{
  "hidden_size": 256,
  "num_attention_heads": 8,
  "norm": "layernorm",
  "qk_norm": false,
  "init_std_qkv": 0.0194,
  "init_std_o": 0.00486,
  "lr_head": 0.00561
}
Each number is 128 + 32 x the weight over the matrix's rms, rounded and kept within 0 to 255. Layers, rows and columns count from 0. Numbers have three digits each.

# down: layer 2 MLP down (transposed), 1024x256, rms 0.0658, rows 774-826, columns 0-127
# up: layer 2 MLP up, 1024x256, rms 0.0732, rows 775-826, columns 0-127
down774:037108160190144134103161102108064136121145119101096091200090100105124111079082116090102162085088127214053178086145129092151160095093150110175117132157154127107090092202125132098113137098071159091172090185126170086121120111151141059171127173099096049086146147169111136112111146104134131098127118136127120174109156132145138170164134131152171179142122149079101080168103168135148126120104
up775:139073184084110165109154152144140206100086156142140144105079137140096123096065135135118139099161090134117072050134073142108134069129119113105124162136150042081110158090113096146176170088156122095157148107144090142135100084167104129141134146115163084164133117130145141135212110115117103168182094133039121176135097137176099161183120134169066181114174144175097164091183101109131148140143
down775:110127145153111108051166158167102119133159131098185187094127165140119200187152121162149155117093068073118156121065066128119103122131128131152063071090167040135106132116136053107107102061143124057129144120138161154145174154176157155124143179107140136147117139107075124069083058131106124145108079138085138143172163171069128145114187093104183098120144093119162119124153082143154103112143
up776:154099116098112167140120116130161160116140052170150146105112149140084114127172120166090129098126145101139130137146110106126166145179110184151113142149164114032141097099137090183098109151074125073125134117113174098115102168213131167112173130111134120141133120158149149105132141117035119161132099124131122181091106141181124124107129134155141142120172132131131121138116128139160094142099
down776:142117186120152092127185067109160154204071144151093136160153070125133199156093137080173151158084126126139113139117147184083096107132123139124152140134139137122097151102142157144181155162128115112087113102123156153148113117119105116093125107104102154120116078154116205122163115169077131178130092116150139121152121177144102055154101144163154168101116136180143127109114087102167138123122
up777:123128096091100098165101077094122092183092152119108076115118147133162134120065092153082142091159092134139139134092130128142157132117076142141109144150081087097089134195165113124061133096155119131126109087143151155172116091088133111118193198122142125160083160103128111089143148174165093110110133119187147155099132147179151116093081130075142154118120130135083136127135094106146133136153
down777:171097125144172108185124134112126159169169190162125116077165160126098151140119181175113133080119131143166174167138093080140147117092141104121120148182143131142133111153144156116144083148136175098136185139186140111144100138159135130103082099111111190070123142166114169146140137133132107091117132094139119124147112133167122124145167162165194107085161126080142149054162129113118163063087
up778:100194130121144153128112020111179190188130103194147085120079136122190106101129126142146125112195095109160141154091047115074141095089154142079133140144171143140066129134217137070140113112159124122125125091196074154177111101066180145120174184165096129117070143195173056202184107150138107098109145114153152119164156195057122096165147080096133103094125124037163059124064117098111171133165
down778:145164123134111161068148054117109170113145102107135151113222141212179190107115149104104090109166160177125034140077150111112128128165065111062083113082101173176136107099174158117145109093134175090090111147112156059126143187087123150110133131145157196104157205156081136115065115159115124101108061084164146068176180152132046105089085149134165156081088197075156085050147137191092164120086
up779:115036133130088163124090116141124163104142169138147098186095152085138145087156093165091188169075134080123143143129141116155165137177128110159135097099131110091114129112095138133159192128145164123082074191102110154128133195141125157128133170138195187084144144177126163101132115161159119184150175171109144157099142099136154108097122139162130088092127098155139122087087083164065100160100
down779:055088117093097111144081106226158140144142131102111104078108111146122045132089135215092118155098134120115124178137130177135105127112093135120205135187179123098154151097049131140125129118032123151152067136075131152107131045141116167112121174114151116150060063100153108121060143077127082106177117184121134112113135088076131099137140139108155143100145086156087222105131101082145093118137
up780:130100111139135109164120112106146154079080092149106114127115124150190164116144127130099156157066132147087154134113165086125094087054146095090169143123119111142139145165105159068190158106123136109131147105123108113146134137091140184138134122156135180133101150107142145094164170140120109135104054146163091128096158120173168100138104138160071107188108159167091138110086102144119114165143
down780:133155146139127167171107116154196066162147083082085168126161100117157160193138109129130141146098134157110111140155112157167067129154113083155135127120179103114121163091135165202101132131142104150091164178145137104139151097083145160102107104229131143182180101151110081106154135095141063147071119148078136121149154111109090117078156107090100152100173121142075171140131121107151158141154
up781:095143172188147142182160102087093111087127111174111143116066126140102127101134118145132113179150139094090112158082105119138181097128101144105097078094188139109095175168101127135144111133128165157145105137121104167152119121148162122139101150110117156073082136085135124150149170135089117133136157091160164093064128095152114065164133125127083136184169164157151096153105163163187093086128
down781:103147118114155114107122155175112123137161112167148135182103081127154111094103116077129113157191117138090106109114111169134125067129078091108129083034095122158117117136139131167090092144121106146103153106123159149169133136100113123176158137163115141137162123173103135119138110086122162122155099136153116145126121143209132086147160163181140101070152131179111135128105153152141142136127
up782:103117123106107081116113108128187118125116152118124053134083101162114074123136150136144118129105160087151170139089102094101098154137139093114156131210112097140101130107146177118112107097108086148118133131109134101115116119136161139115140087173193209119171161134114112139122116155149110086140145145154166108119205102111094106078120140121077159207147113128106161108113080141097096152123
down782:100128156164171118183125168129124084082152149125196106098091140169157141145183144094145159189095117128106169151135094135113119135144163100140154091156081103107196107121118146090092127079125096123122134104128097139143129079134182143140110150133119121161107135074134131125131147111160128126148169160160146125118146065157111102086063154111052060107133158061124132156134092097144059138137
up783:102113112182126105116177127138070081089118177138134123124175145143163169075115153141186101110151194096110177059128120128106099203141074136114137103136177084116093148072148051136216177163142095076139130142138113119174123100092112099136164189132193092130199159136054159107162190075136093121133086102103151158160103121139143154141097130140104159126174084135152142099176112145189133101098
down783:122088139127152069163148137136072123160146119145122094163180092181172144153129108096160107110194147103127150076167104032177126094110147076088123159131149135144112169105145066069195177121111063056041090208048099114099123142126134160093166067183149136150091151126120104144148102067183107143127169114137110199107155103114061109124165084185155071096126096157132088046138117208147157085082
up784:161104160151165130138143193123109117123111140137074136180115115128116107196129080120108077076113138091139125162097176143131126122138069112136132160137126129156134123133150150185138093164194138174087133145117147173160135142113104153101121103129140120128109121144141150118148152116168143125128145123121171100146104108138138124127092150066139145131168144137096146063122121116168172119151
down784:126152143105079092132116095040130121077184095113113109168118109063095081132177088081109090086137136145126147109117144126139161144107117150146140112155113128133136099103126106123164098137163154166085148115109094152134100093144116138115175145087155201178130160102120127117131164145137140095158148176094146128097113146112173159129142120124122201092138125090119177125103075144116140104129
up785:151119121140178093108124127144089093113123122122149129133126120122106127114138088051193122091149147145168181156140107065142135150099126086128147106117121144107122160144119182152132059146153072103113071093163172118154120089077139137138125096140078147108107070084103093169110167103140134113107110148143130090185160133145134182120122138095110091204060104161137238164119111061151143099089
down785:138100205118120155121132120090072132150084149142134137100099153118067147113105083102147141100179161117090188147089138169100106129119110172160110138149105169102109117102110160083140105078136158131135092129079086062134162069122145149119160149083217110162100075119135181103114138137132185067076174109145099162060116182131111114100167178109113119063149129101125175192136116084165059135138
up786:151073156099087098158165076117151168119093062145134129128085126136089055092089138078073149164073180109142126157167188079102156146108147189147153077163131187067114094082173150155093101122125121117164078174161103025068124077182095200102134147129116196122123167119184176114139135151119217102158133147087109118116134186083100112191081119134115159148096141154158085176220142084127139137108
down786:187185132144060149127144124037107172119174107117123120116134123094155097140122127176109127148133098049159139136137138076111158141035137151172079134152112136053098126145097158092110059182181150151085073099080167073102121137086127140165194060127100120098104186101141155109088085145066138094178105165078103132149126139070132144171143164140153146164138114151165117084117113084148107108098
up787:125170142118127150117135132105107109130138129120157118101097122127118182103137127114151108132118122140111203089106091126138127107136158090097113104122143102171100121156144096126124091152131085135145161090102120156091099149143117146099107097109131058143149136116090122123153094091137120138140142162149165152128100124100129136119142106153108175148101118106141144142102144137128156142132
down787:119145133141159185120092137109132154123058110107176123142096079200127103154197146152149107153160147191127124146084141136103120143073129174131121189158159111141168112127132108069157143098162129177169119050137069152131122102126093181141157125149109145114101148148147155108095160128095081109138128128128106128099095142107158151105100123124135131123122112119155127174100101171150084180151
up788:063137105122142142146107148052101120099103088153096128180063132088163110098149117112067144150151124126114141149127090102089149199131120105141139120128173147127141134125073092117066128092108130119150171132086148074119142134103199192098095155163155124138152155147117132134102139113098160181157133105117116141086132153085218179098117147169143191149055169165145172133140143143121087101137
down788:127126141150143053097119060090133143097139154074101128160111169173147124135068151113111125125185147173102164114085074077118095208163172167222119108135101156091152065137161136137059183095101141149159090165168009127149120118095036103153155110088068114197129143177124133161161062144070092056113131109047145094147135141106149130138100093201135121138164105115071147153165132147102120107136
up789:090139148143092166167071119144117102150106113141117162111108096171152166160111107085141125087111100148096210126089152104125118131132164056067159114087074177188101169174089135151151124100153112133125146150123116108130201106099132102060090141132079088111104112142208165122149114071149179151125073165118118056196152160095109157180121107096140179064154171124127180138145105138152184095145
down789:088149182100105146103128155132094158173134152141077175151094109159090101044107092106105148183132133157145141130124134163123074107117092150136094171191134119135143102125130147118163139161078176144165130127126173155117158116077114091157116130165155138146128127122117084075117134103178137132056094129145182137181174115109114102133143184144139110146126148130152149145163179160063068163194
up790:146141167128129152099133140132112115066100081123136101139119143127129110122168098143132129063140116130157103127132088072136145156134155153131109131157140118065124114090118116111098134166148146131060159119196072138137102136105152100143081107077134113128093142099147110087159119146135150141098144132101101113093198125147147119125115146123135163143151138106136131139113084148125109142151
down790:166112166117097135129186152118157136166096127176074127097202106152141117115117121120110062161113093160131114105082134106101136134162175185077159126125130089062113128092176113146105181126161125106085113098156081147145129139148204163122138072132103123101120146196122146091112134123113128127134133111143105083100181177149129170123152145049168124078114136138131152100126097129154163158126
up791:165105157126089122113142150168101164150111116141137165185128089186100140165098125136102091151124136163133142123145155075144135182170175124158118095148144091118119159111109131146174079113121147128161146166132127162106113128117118150172156133167092150156094112114139103104135175139042167130165100132168177119183100131188112124140166120133086102134118145094099173151094152089125160158151
down791:098137046125113145142133133188108140174161161105109134135172122154169133112121099158150071105107123104068132114104132110103082136121079120146072130120108127129129085138114140115115089077139153089130112125132178106185147091150171118106136091152165112134098148089141163146087081196124055138120176118100100102064126132060112091101133161121135145114141095134150137118153101108119141116112
up792:149115119162100111160158161130163147101110146109118128132146047089064149157122124143201168169116132164128113145132143092109103131077123101060136087147174067151115080113169165176110076122121136150129107111110099176100130159162147209101109156097083128132112189124089155150136163154110082149105146168168090075172099138139139142103123122083194096117133101169083130193107126155099120133133
down792:131121135179165193135184117124148120097112131081102119114139102166129134086077140116086135172136106111179132130119161109139114096116129114185162120103131110143080148139150188092144097090139154077130125152133084110097105094164174190181089133137106139131156128094082125153130096040157092179118148145091114029143117166103122132070071098115127127152130068118157151140105129089165155120166
up793:085103131119118114128139128153163128087150206163142145124174138162081179076148112102141115105116147143131104130155095095160178184186087133081198150158112102124096142162121080133151166123108095115122083092170149113172143181112105150153150122137146101089128128137094133147081197110106132142108126143144166142110141071175129154162154119113113177121140120097189108117110107160152142122172
down793:166068097112088155163163120152148180130095137139129165145129101127078093096069149137120097163127130152079155113124053084123124193099171156143151122103112168042060142171114166127109086094140145204162124119102150121141101134130148111084115161112094159114131151163081140134125088129130155171145223130131146097136099182123070104158073201118090154132095126077148077124096131113127155130172
up794:133148104165166083179190133087172126072121157142066113094062132176158108135152133151136137203110155121153108152168151168121092142151143160108188093163127138082131136097124143143156145102109127144131163115170112113111131156126152133122132191147102073165088108175101115086092193161114162153112163103139073128104125122157091147152134178152103129183118184171098130144146095120128119121130
down794:129074100117085127117091119125105101169139122062121112081143173118161144094025115132141100103074156116105114113132089095110112087191154110087166098137103147146146104138106100119103086137094148080170102154095163123112167122144165133119154124127179120116082151104128143121126162169149114155165170167098159116159092082148132158152069171097155107082097156144111109215155186149159169155123
up795:101118103107120119088163107140095123096188146183173135058141128175139122184197119129096117121099140149137138125127173084128106178173164167094144122176093107115134134153126079102126070168120140113180133124148130107079129143134116100118061137177127101153105154121091104154134120098130162128159177116125144126128107158182115112150085107178095190158047116149118140170098119132133174100171
down795:146133060163167103109132144118159177102146120096097121112120145169124171076082103130141169125093185138083127161081091156118157055123147168142113144113067112111109084135165177099125136167160099131109145142150118104107167145077161096165217072148127165165165113143141095085076155172163172099133070129114139160126066157102153134070188100118149114145128102060096120105085147049129196079199
up796:146132163092131154110114149121097102105109125123166097105152133144104097154076172140095104110135115142127134119119135082119095133175068142095114104132149126155118090114158126135112137101128148128098132094130128073143140138159111115115142161133101125112083169135115119171111131152118104134132145127164085089119108093160149164111105129118160151182155128145128153132126120126137094124155
down796:091163141119065121115145131164097149135183093154116089067152103126147126157154156118112121089115080133153161097145139167140157159116094152082133098094164129096109123114131123121135167119140157157137154128100098117124145069156145154100135127156110116169147065108143173151172141116084137114114121083131141166155162143123113137117147141091142128073098149174112104113133163036135126064102
up797:151121130132103109118142161109131102160091101136171139115171119126087102102106167112116093157105072083142090100114107133134169164180130198119165156134170110118146122095156075142148099128140111095176114096120128121126127072128119134182180124138147144097141150130121177131111123127143115112149078126110141181138127070121127119090148152114124133089153138121081132135149163142117130133118
down797:129110124100086173144133084156120205136165122117111140136125084130127132130150159112125127098111137158129081107116105150109142100153102084136129097144110145113052156121101089110155084128121128112144207128124116133129155124133126135106132123046143146104129105162060170144122179115099127124103101104135122121132158102141139110095115133155174134100135144168096125125112105136143063197060
up798:117103095094119156127130100131077127074152100105108118130157172089058156127137116092067126155112098062145154154168119139104246101154102133092131171107160140140071126076133089145155062105099107144117063090146155135127131145156116163131175112107110110154086135144154106183088154166124168136081214117127081179110131129160170130125183139050142139175086114182147121158135174098192115174170
down798:137084136127115089073107095109164086097131169125122135092186178091124146098075137135121158114181132160134101181125155061185101128172129134160120125152094107114116118151153248093120147189134141077115158157108183092223129106148092110102091122167093143092139104175105082121187090135143074161175094112138189068114133124138148134128146124173145156125155175085110180106138083131121120129099
up799:162103134165121080066131138128152191178102141105150145146155115174084180121057123175133153090096136123080133095133129106062112124147158154106139087121183125147146126100190134067125130160105147109193107109135125094138058035133148091117156147140142108093126166148130150115132091122108181111106133121163160150121097179112128111138096106122108161106177162165067092109120148132105215136157
down799:104115158120132096153064113097154088146131166089115097146186097146194130096082129063078097080150132174136162176135128135193156069172178122187101136155129084099124105107196113070169126039120144140146155149060129124105121119066115166142105148131115138143115103175099170144122134137100118093136119121140184023118110108134161114099133095142133110149091168139123084106116160183139069127169
up800:107098093148134157133138105200083162086192099124144093160126134084084070132184164148121194088120130120094112098158162069086199149160210212105125123137120158197070105111116083150135076093175156189092122144134150104138098171177137198105139095115112088132113139105136121064143124148107094157131097154137147168094056150155159150150121099104108092170195162080145119174151151150145073146136
down800:148105107081129159125155162145165155120139195115105136121094117099088090152079126057151154100143116141072122125125153101084116147158148094119130097109133099175068130115125060110141098120070106134095119153076130130130143143149221091048128126178117087111150197132142102084125137108115140132150162129130141139145121143134105121169214108128096147135144135148051121094146157072150144161106
up801:160152117138061142137156106105099104083123148145147118148122148174139122101141130123122097102115146112119130164130094124157168120157131144088157158137165085067102146116171129125152094137134136136116117095162128108109139122132118121115147141114108139122088109097110170142136122145126150133136140138094135127149135131168155129115095137126100137097123125150126115116118206111092073141149
down801:100145097083122098132148179132179129133164154110114113118137100092129130134133159105158119146096099135081180083148150111126130130138167108100126165126165127051183136116125136115072158134063093162174142167133121095179137085101103169141127120108130130078141107133135167083141106118151112070129187130154107158129133149129146142125142121146176113165111160106118128026153128123081145124162
up802:068121152198130111086166135077131157129083164121131125063131131155136153144104081163141090064151116202188173131080195126121085148213127130122168181144184130151112140125160128078155104182157101128118107140161177098198153050175142130112159161167135101133096163170118114152110172118122103070127070126161125091135183087150096137108098097072105089096147103108062093155090112143182186145134
down802:085121140051151102143170131120136084087102124081156170127124137157064156085127136175142085086058180135111092134105113084183153145151104156118112113131145118117093174162160154112126115116097140143163144137115220103161155158145127165151153156067123095109096097109120186179133095142126122144149084133162126097088100118121111123122174112108080100117132098101127111129110129129175147120076
up803:111121151140137169134103136110121072064092167157100145108145106114123073134137087145109102155119102137066183110103123151142078143193170149152144112081090103121112112103103072130128152120151147172109077154156163087158127074138110139162097134079076135093165125083154156132139134101122153185169119151084114118142147121147153116167141121140126130161170168130088133204161092153163144104098
down803:136226145162176127148138097174136162160070103135097165128131154150145116133168103131185180072143128138108137147119123153105165157099166137143119135152145138151127159179135153140123146125124125106142125079140182129126158129114147171128117125183143151162141139079134167133094126192139149141182150149154119119130087197112150157110173129096187123124124087127084206087127092127221099157178
up804:130166143137193136127116151141129103105120134157182170133159131153083171163124171126119174135146162168109154172121132157122155116157122110100149111141150099100100138132094131135107115120179130150138180133160116109175176121084132137133131119101088123135114143096093119157107139139139107167123061172095164137088124135122113101078064128116124132111152101086125096095099108126096132119140
down804:151104168111108135110110119128106195110079132103075132097103125123159098164126139130125107143203106145129144093113100117189144150139146122099157130096129114107151151120130148124127109138145174097132073154134127155056116174071094129153101130077160203075085161139153132068066140164116112116164087136119090121120181126148158163137129135167153101138129134147168119137137105118107088132098
up805:178100141159070129173144130133150175057152176171075117156114161121103097102137147110033180166061172114163200168125139096125144147167094154138175083130147169119096097149153121100108165057123119139085169092086088185091126083149148138134170150133158136109153124122166139088134150138143103168117118140097129103098153124097103045154110080188131201127142105182106122163123107118105106134122
down805:139069112146124168164133107105129143135133130088136122117123154176106108136174115139138111104085115201107140144155128161125159150114160159147096132135116117120153092105135108064082086173073091097154102088099134149131145072213124097118191128108129175148133064120156145121083145170156124149168093195127109114114175148132088103122128159129120100159144150133104133128088136112093104125179
up806:152168113149165105160120113124126122059170100119120064138143176074133130114127141136125139116079155122129147125173143098115135152149152196126112078135190092127121089122120149097101091123084168210156111140111098116152139124143173099117109216122112126139131093101156137104151136119123183106131095105102112146154121121072147157167086121121091143134156178138109185163088144158120167095139
down806:115135112129145114106106091171146111073116065071128093081133106157164161084064160166113119123166083178152152137138122133200145090129135152103081124163115148088123104117097140120101098091100104154101149117152127052075120104144184082156083126129174145105126160069141092139088109113159170094129147093104161102148165097134143137146108098083157081120211153133107069151146079150063178121103
up807:177114096138103170160081144188159088056181203152139117141113192209179091181165176156078110075131112134090080099144130107150121160110118144076031118120125090137147209160092086053183128090135156156139091148071150205162068102184054122093149143110093068192090167141133198183182164181084134126174179144106152098126152116007182125121101114177192201012196175116107158102110145122081168121189
down807:104039127107178079115138115126114119177196132108142126150164109084164111136130183201137089102074115083129089129106149148078157096103119144057161140179125150116119200067153179063095086098134154072152110176104123101108131129162122150152125104131098095170119153119050168148114212138139156128163145168142169155134176173150127137107145113129151151099096103141130163091158124146196121162134
up808:135171181084125167118118148164205103116109152100162153071064143075125137095081159186167184121141078099127120154112133106131107143106180123108132061098095090125118141077110119185164133147127149182107209210140158105143084078144061121118151113158155156147163126112168122132160114110100110153123122132115194202152161092094112116092145187138164099097074151137152141168167119100078143155157
down808:131149168167138108131166086062134081148181125112142087057100154053189061101155065162147120104099105163114154157136138204106133076098139094125084116108133137080130169106119173182098148170159098124098149161151061137156127168133092174155140087136146117158070082125101103125140092108135073159190130149127142110135174106148172151120141142084156144160163080076154137091128070132101118108146
up809:186100144151159139109118182102134123126130171144110140109125132170130130128116118100137131136119157126132111121159123136141133134103151128068134159116169156137136155162122156205135142132140115087098079139163097068184157089139105129130138082111137148134112174088140115159085116094103134099090104079107105081100195123134149120147151143093134143158135125117070152137104143127105142099114
down809:126170128195060121133143091133123117108059092094193142131114181166129172155140095147101116156084155145102122107145106127132112113205070164113152115096131111104113086126117109119087134138111089162138149122131150168124154143133171127117167118131130166105147127094092160082134112172155128150136143157123065127165109143133140121156170138104125150101116114148135145219151105156129146102167
up810:120185153139151183078138114152189131120064147128121090123099154139090119151156109073078224131104108074028160136126155166132153120136179136125071174110129234190091211102143120109129095155193208185153115088166131143093109126084110094055010144171141153119152186202125103125159114145177124108100115086107110166118122112131169106131089108141133101143107116143159156140062121145192168114097
down810:076151175094188085091145107149192137166122146166130116136135117127078087101143169103144165129154145109125198096119154114175096139047169119121115195136166124124106197085129148147116157139139183167083152105134149065121073096123204127116073115127138164141182141163147089073054126186151098119138148098134065102094087047140138120153132105166045104164116139096210096162102125178109151120082
up811:133119130109158118116090105153107150114123113144092156090124147139141129113113137100127130135209104070115123141079111113129126166133127145097133061075133110129177102130102130133078115142083163133099139136117114172139125083162122173164150090150142099106149145143157141137150076112152166119179145135110178172148121104181170157121165101132124098111141163116093150144158096118153088148120
down811:156157097090168177113179121074113125132142168173123160152087147076120113144179160066113135181155130115132085140108191173140153076102164126102232141121176091115080129124166153115126123152151145144095155111164063159143112157149123117081137106123100171107125087109116141121161140105181141147195083131096122151146113135153127135138105133084148182193117172130091101126172099075144114179072
up812:081105056136130142094137134111169098098117087065085120137126170165121105099085178109129125092091076109116103152083150125117165138094156161105093160114094095095125128099134115159126117077121138124094196136153146142118126154145184113119123073161100154131117149125132129168136141088101117119098101174140143179097121121115109123130168155107106096073084137122159100145125101102151134133183
down812:177097141125083158107128116141124114136120091161102139127124122108103114164147159146151121118126106139124166184101112149091126097169093139096166096119087117144130155146061109134088120078116139124085165116111124152141172100125110108108118136134106135099150087083104123162128107123152122141100114111146079103121148178145128114088136155110128148106108123155136103156142152111124073194123
up813:125111169163107107105131094122174167129097123134135171078110082120105087118180093154119149136069200121155136131100162179098135134121132137090128160127168100097088083184153226174160116097152119139139113108133185133077148064147137096134104107060130148115131180118129108180113070153086176154115148063146130140202113124102084072169109053111123164138113153120123141128103066149119149092094
down813:094163148130097151145079155104086182141135131127149094123127095123136094096099145143079126104140105181168120141191196106123126151130120079102133179183159142116148178191169109087097080127163119109097193156135124123141205122093154144128098124115131107163117121122128173155087120074117087054183161098102201090108129137133092173103127119127124111159108076101082138164130126177103171133190
up814:117152124134151111110100144192110112130139124165146112091112131121124108126110164109111126084164136135103161090137114083144121144136130151061080097147136160126143114110098142108113111165087108130118189153142133120117123079142101114114111079104172103097154112136088092150150110174107141165097090134093152110144067174126122144183124154188126126167155144127154134148155143139114118172121
down814:081121150105123118117142129129144154144093137167133199171107148150119131107140128133115126129123094041103115115125162146136143089106101123110083148083152138097125142080200140081102130156083103101156141114158100118153126148117098103131165090150158138133089187131104132166098111060075135146163095100126105128105079116167116139132146158188115159124131120155165177150134098097142147123184
up815:125112140121150115184099151110177131134138083127160213085084153105123077158118133075186161159100125098132132157126142082114207133148161138156137084102139158103116091117097142149151084111048171105117131135120154155116097151154135147110113156159160158130111170156153085090153079167101088130147174142104193152152124169097128166094113102166117148146158157133144106195125168120148115043141
down815:126125156183170153160112104091087155127055127153134206053149120129137105150073137104083192171112102156129145125145139102110231135115161111128182130126104122152132110137129097126104155115113134142089140129129103151095102177063114077108103169169159134122134187169116153108114093103133117119102139113126144115149047153134169154155129097111076105114104130149149125139127119113050137176174
up816:157167097090183150099093103131136185141133126104158098106113132109132118103096130138096146117136136116170134108132081113084138151110142098137122150120127142093137112113104159113140142129148143113141127150103086110144131104108119165113113127142131174113143122108166128140117133136152106077140130119132168079106084173142191056140140093141111127138096100201133165166151138192131125135111
down816:078159127205132098143173132105149161151145096117163119138079108118161111078153121180156154131152138124151114117090123147130169116117154132158117128099147138151105126140176032160151165104151126142151101127109201138089138128198113169146149126084079206125111156172154134112150130129114162139083127114139131117187133166098166107092114126167124125118124170181111130121116105132116160148111
up817:126131093097125145113132157135144096132091171120138149130083153110113168110133137145225146095120085096162118098101133104140108142113112138165118157133106122149113122110114149113103131129160116200131144176101137107141142113119100157184119123124107124113115124145173109118083131107116089102105146160098144093163079100088130153119122169119143114119104182119144146143106157121124185124114
down817:145134163143110111143138127140168095133155194138157201141180141112133148098100155149179166108112099177136126122120122112126121115121090089134108083157109050160100129179113127098151114135082167100088140163136150159095121121148108129134128149140150173132079121177174120191110181147087115108111150178122186173186092135127133154211141143148175071137102148149149136133101131128104161177136
up818:158146158120086078071102060138162141154050120122093143151146132117080069215132139139128158154083116122144130093145117140149150146176168172164074178124119170116119139172122152153117119039162099108160122074148144094160100124023169137104176168106157139055095133150150118112162159141146176156121073146115154132148097131102113083090110106112134140159159160148185100100075106105135050160166
down818:144088107146079085087059138104151096115091103154086136157136104094107138134104122201155168135079086077139090125117129165131160096162152168165178071169111149132112141144131175165133067152140192103127177152166162107064141157122140134135143160160122131133081145156121079114134123106087094160152153062139081144131136109133080054076136194118042104155120174165172042133169061124081157156159
up819:098146129140114141111103133096060157167127140131163119089103111170151119131091115187158137091208119110151132161117127145196136129102116143109149107138150106076118142081130132131125172137177130140139130125048110063174081113105120159132189105104110115117149131176195130156148089098127066108157143137105120133123111083181085146078150102001076177131115046146147086057170069048168147135070
down819:189098175135149067144108151154172127102137111163129131110158127149128121109145170075151195146136117093153179148156086110161065093087151145151144164128168140130081083094086055093104116108148205141164159099163172130098121085175141154139100145152144156137131050193171151132110097089141129101108125097128166149140164158065092124130162138174106109145140142189118134065066113058135136138067
up820:156102172114117123077100142111145140090093073105148171159154121159068094151164136104196101156080130097180138099159164107156133157087148057067100111088106153171088138136081114148167113186196170180035116156110090132145122122125137107143112115087101118159084082157101158072186244103180088100116121144122164068165116146120074127141121170158161109164108113153151145146093122133123096134109
down820:096189130160142149118146131182173153111147212109041089063123139133144129122077098089114109143128183084101099077088105132130137142138180158152148114162087067156149172091133125211131109152100153093091168123134186121133136122129172110123143115119120136147117147153104141180092071178138147110114098071083143082114163133084149139177088135101129186088152189101165139126155076180140149102105
up821:087179075109111188171131100182145114100153089094075128075167132110102088150105170078096032164144073148114147118141180155057178067095059123116184064182067124159125123118137126099203098122094075059123082188195173077133133177107122156122155129104155094167173179171070140172165189118137120126175121121141087107075122148172153090124124128127161125129173117193160102182154103161144112187079
down821:151159160075103110146122166116056083197125106133163104103099118140169141106127167111133161113093125137149142124098183085098153140132099082136146124157115103193125146056087083152158112190128131172131091097064104120178068135097126084157142106135118112151124149178131096197110161099070029088170158149103078164127135097122134171126079120129132063144085120081061147167093114033132108195090
up822:033137089124162094102144116098089113121138112129183141123085099159124141037189139163137116125159096163149127119133180080091189192086164123130172120161078079139122126139154132115180137098141137129113125161138143096185092158200073207125110215135119063148062143103157161148178129094187097072161090165175137192155131135192083154134115134095099183133119222131127174148116133163129058122019
down822:125154079148143071049145103137171119138128100126168089119133164142089135133106170163074131043101076160125074118096189128152120083127096127158179112089138099181085110174221165079113124105000141081100153147114194178085143174106110119112073137157163060156151178186084141089139185100090058103118129036160090104150207202158087123170153111114161128144152153155091138146079105132175097159118
up823:135101093163090141143118118207091077085149132096090088134124169144142122104134089142114109160117105104166153109148100089067154093183148128145140151180103078072110109125144105085132049129120175128181147131168066100120124115150123144123171178090143126152135142071184158080169098186118096104142131181159112149093063104192173105162067165098168141082122146074047166139130169110046151188142
down823:090151083134136073133170128102150197132127096145144101135131090141118137143184112138162118133118148119149075110182106061146099164125132044107096096125186131130138133149128098109103162138105120116175123144156146178074147103095201153129107204148120096119188102097123114133101089115155128130112172143149122130177115123131128128094148116131087120189107120124135131137115148090113136149106
up824:131138113105131077049125114118138125128111127100151156120122164096119124160186118187085099137118150055108103131137170116103132148093172165155145150174107153073068085155098167126083016117142142070222132174058113144106186204159100126122103141169163148154117230110119129186129116146089143123079172116115212087154133200163185068088082129149111142127162137169186106163156168099126135118110
down824:097153126087111116082147081140111114147140108111179093117116124137108150142159170107108092190057183148170151138162179194179136104088088231186148136165180124134124090133030142124110102095108103138143109103111080083161103159140139151206117149072169100140126169075129119114104167134104222098101117139113118114149163143121173017114098102060130151079080171153090076089154073149132035118107
up825:114130147155157096102224141067114203184085082091179097154101170134092116153127095128133170197175172121122175141118122106093155180075069106157165113159079174121085126172157125103103103112111094099110199096141162119111126107151113203072165065126172127119137075106110110165139099093068125076057087187164176148138114115098067096137176073134106120060133121157142114104149116177151117098131
down825:115060123065169156160119110142160142096195118067138153147066137158155149110149132072087133112091149122144145075123177164140118127055161163210111152128151071122169150064094194167103164140169149115146145135140115122121188136118104117133147118157131125200131114102151119116112117165106094146139089116161171109116133120163153137135103116127157153160131100123131120141133071176147125081143
up826:140120123134123137162123129152160125171119149185136077144162088114106119107137142139103130119068170117147152126124107154103138162163110110154128135077141117137106130089120122128137155095097099133141120160109114176151122129098152129154125092140176132114136151082149168145154166144116135157129193107091146121106124061104105133112128108119112116106093137162127165136101142092123141106094
down826:204183120093149140092140179117168161084128131119126107131162114130113116117106068087134173149151119153072124152159081149134069149078147138115141140128125149155129111080193121152147130089110112118177197131142103092200159048099143163091152162135190149129183122161143130130153132148131131128169120138136154169095124133088138127099124169153102111155093143139175117129101146123114175146195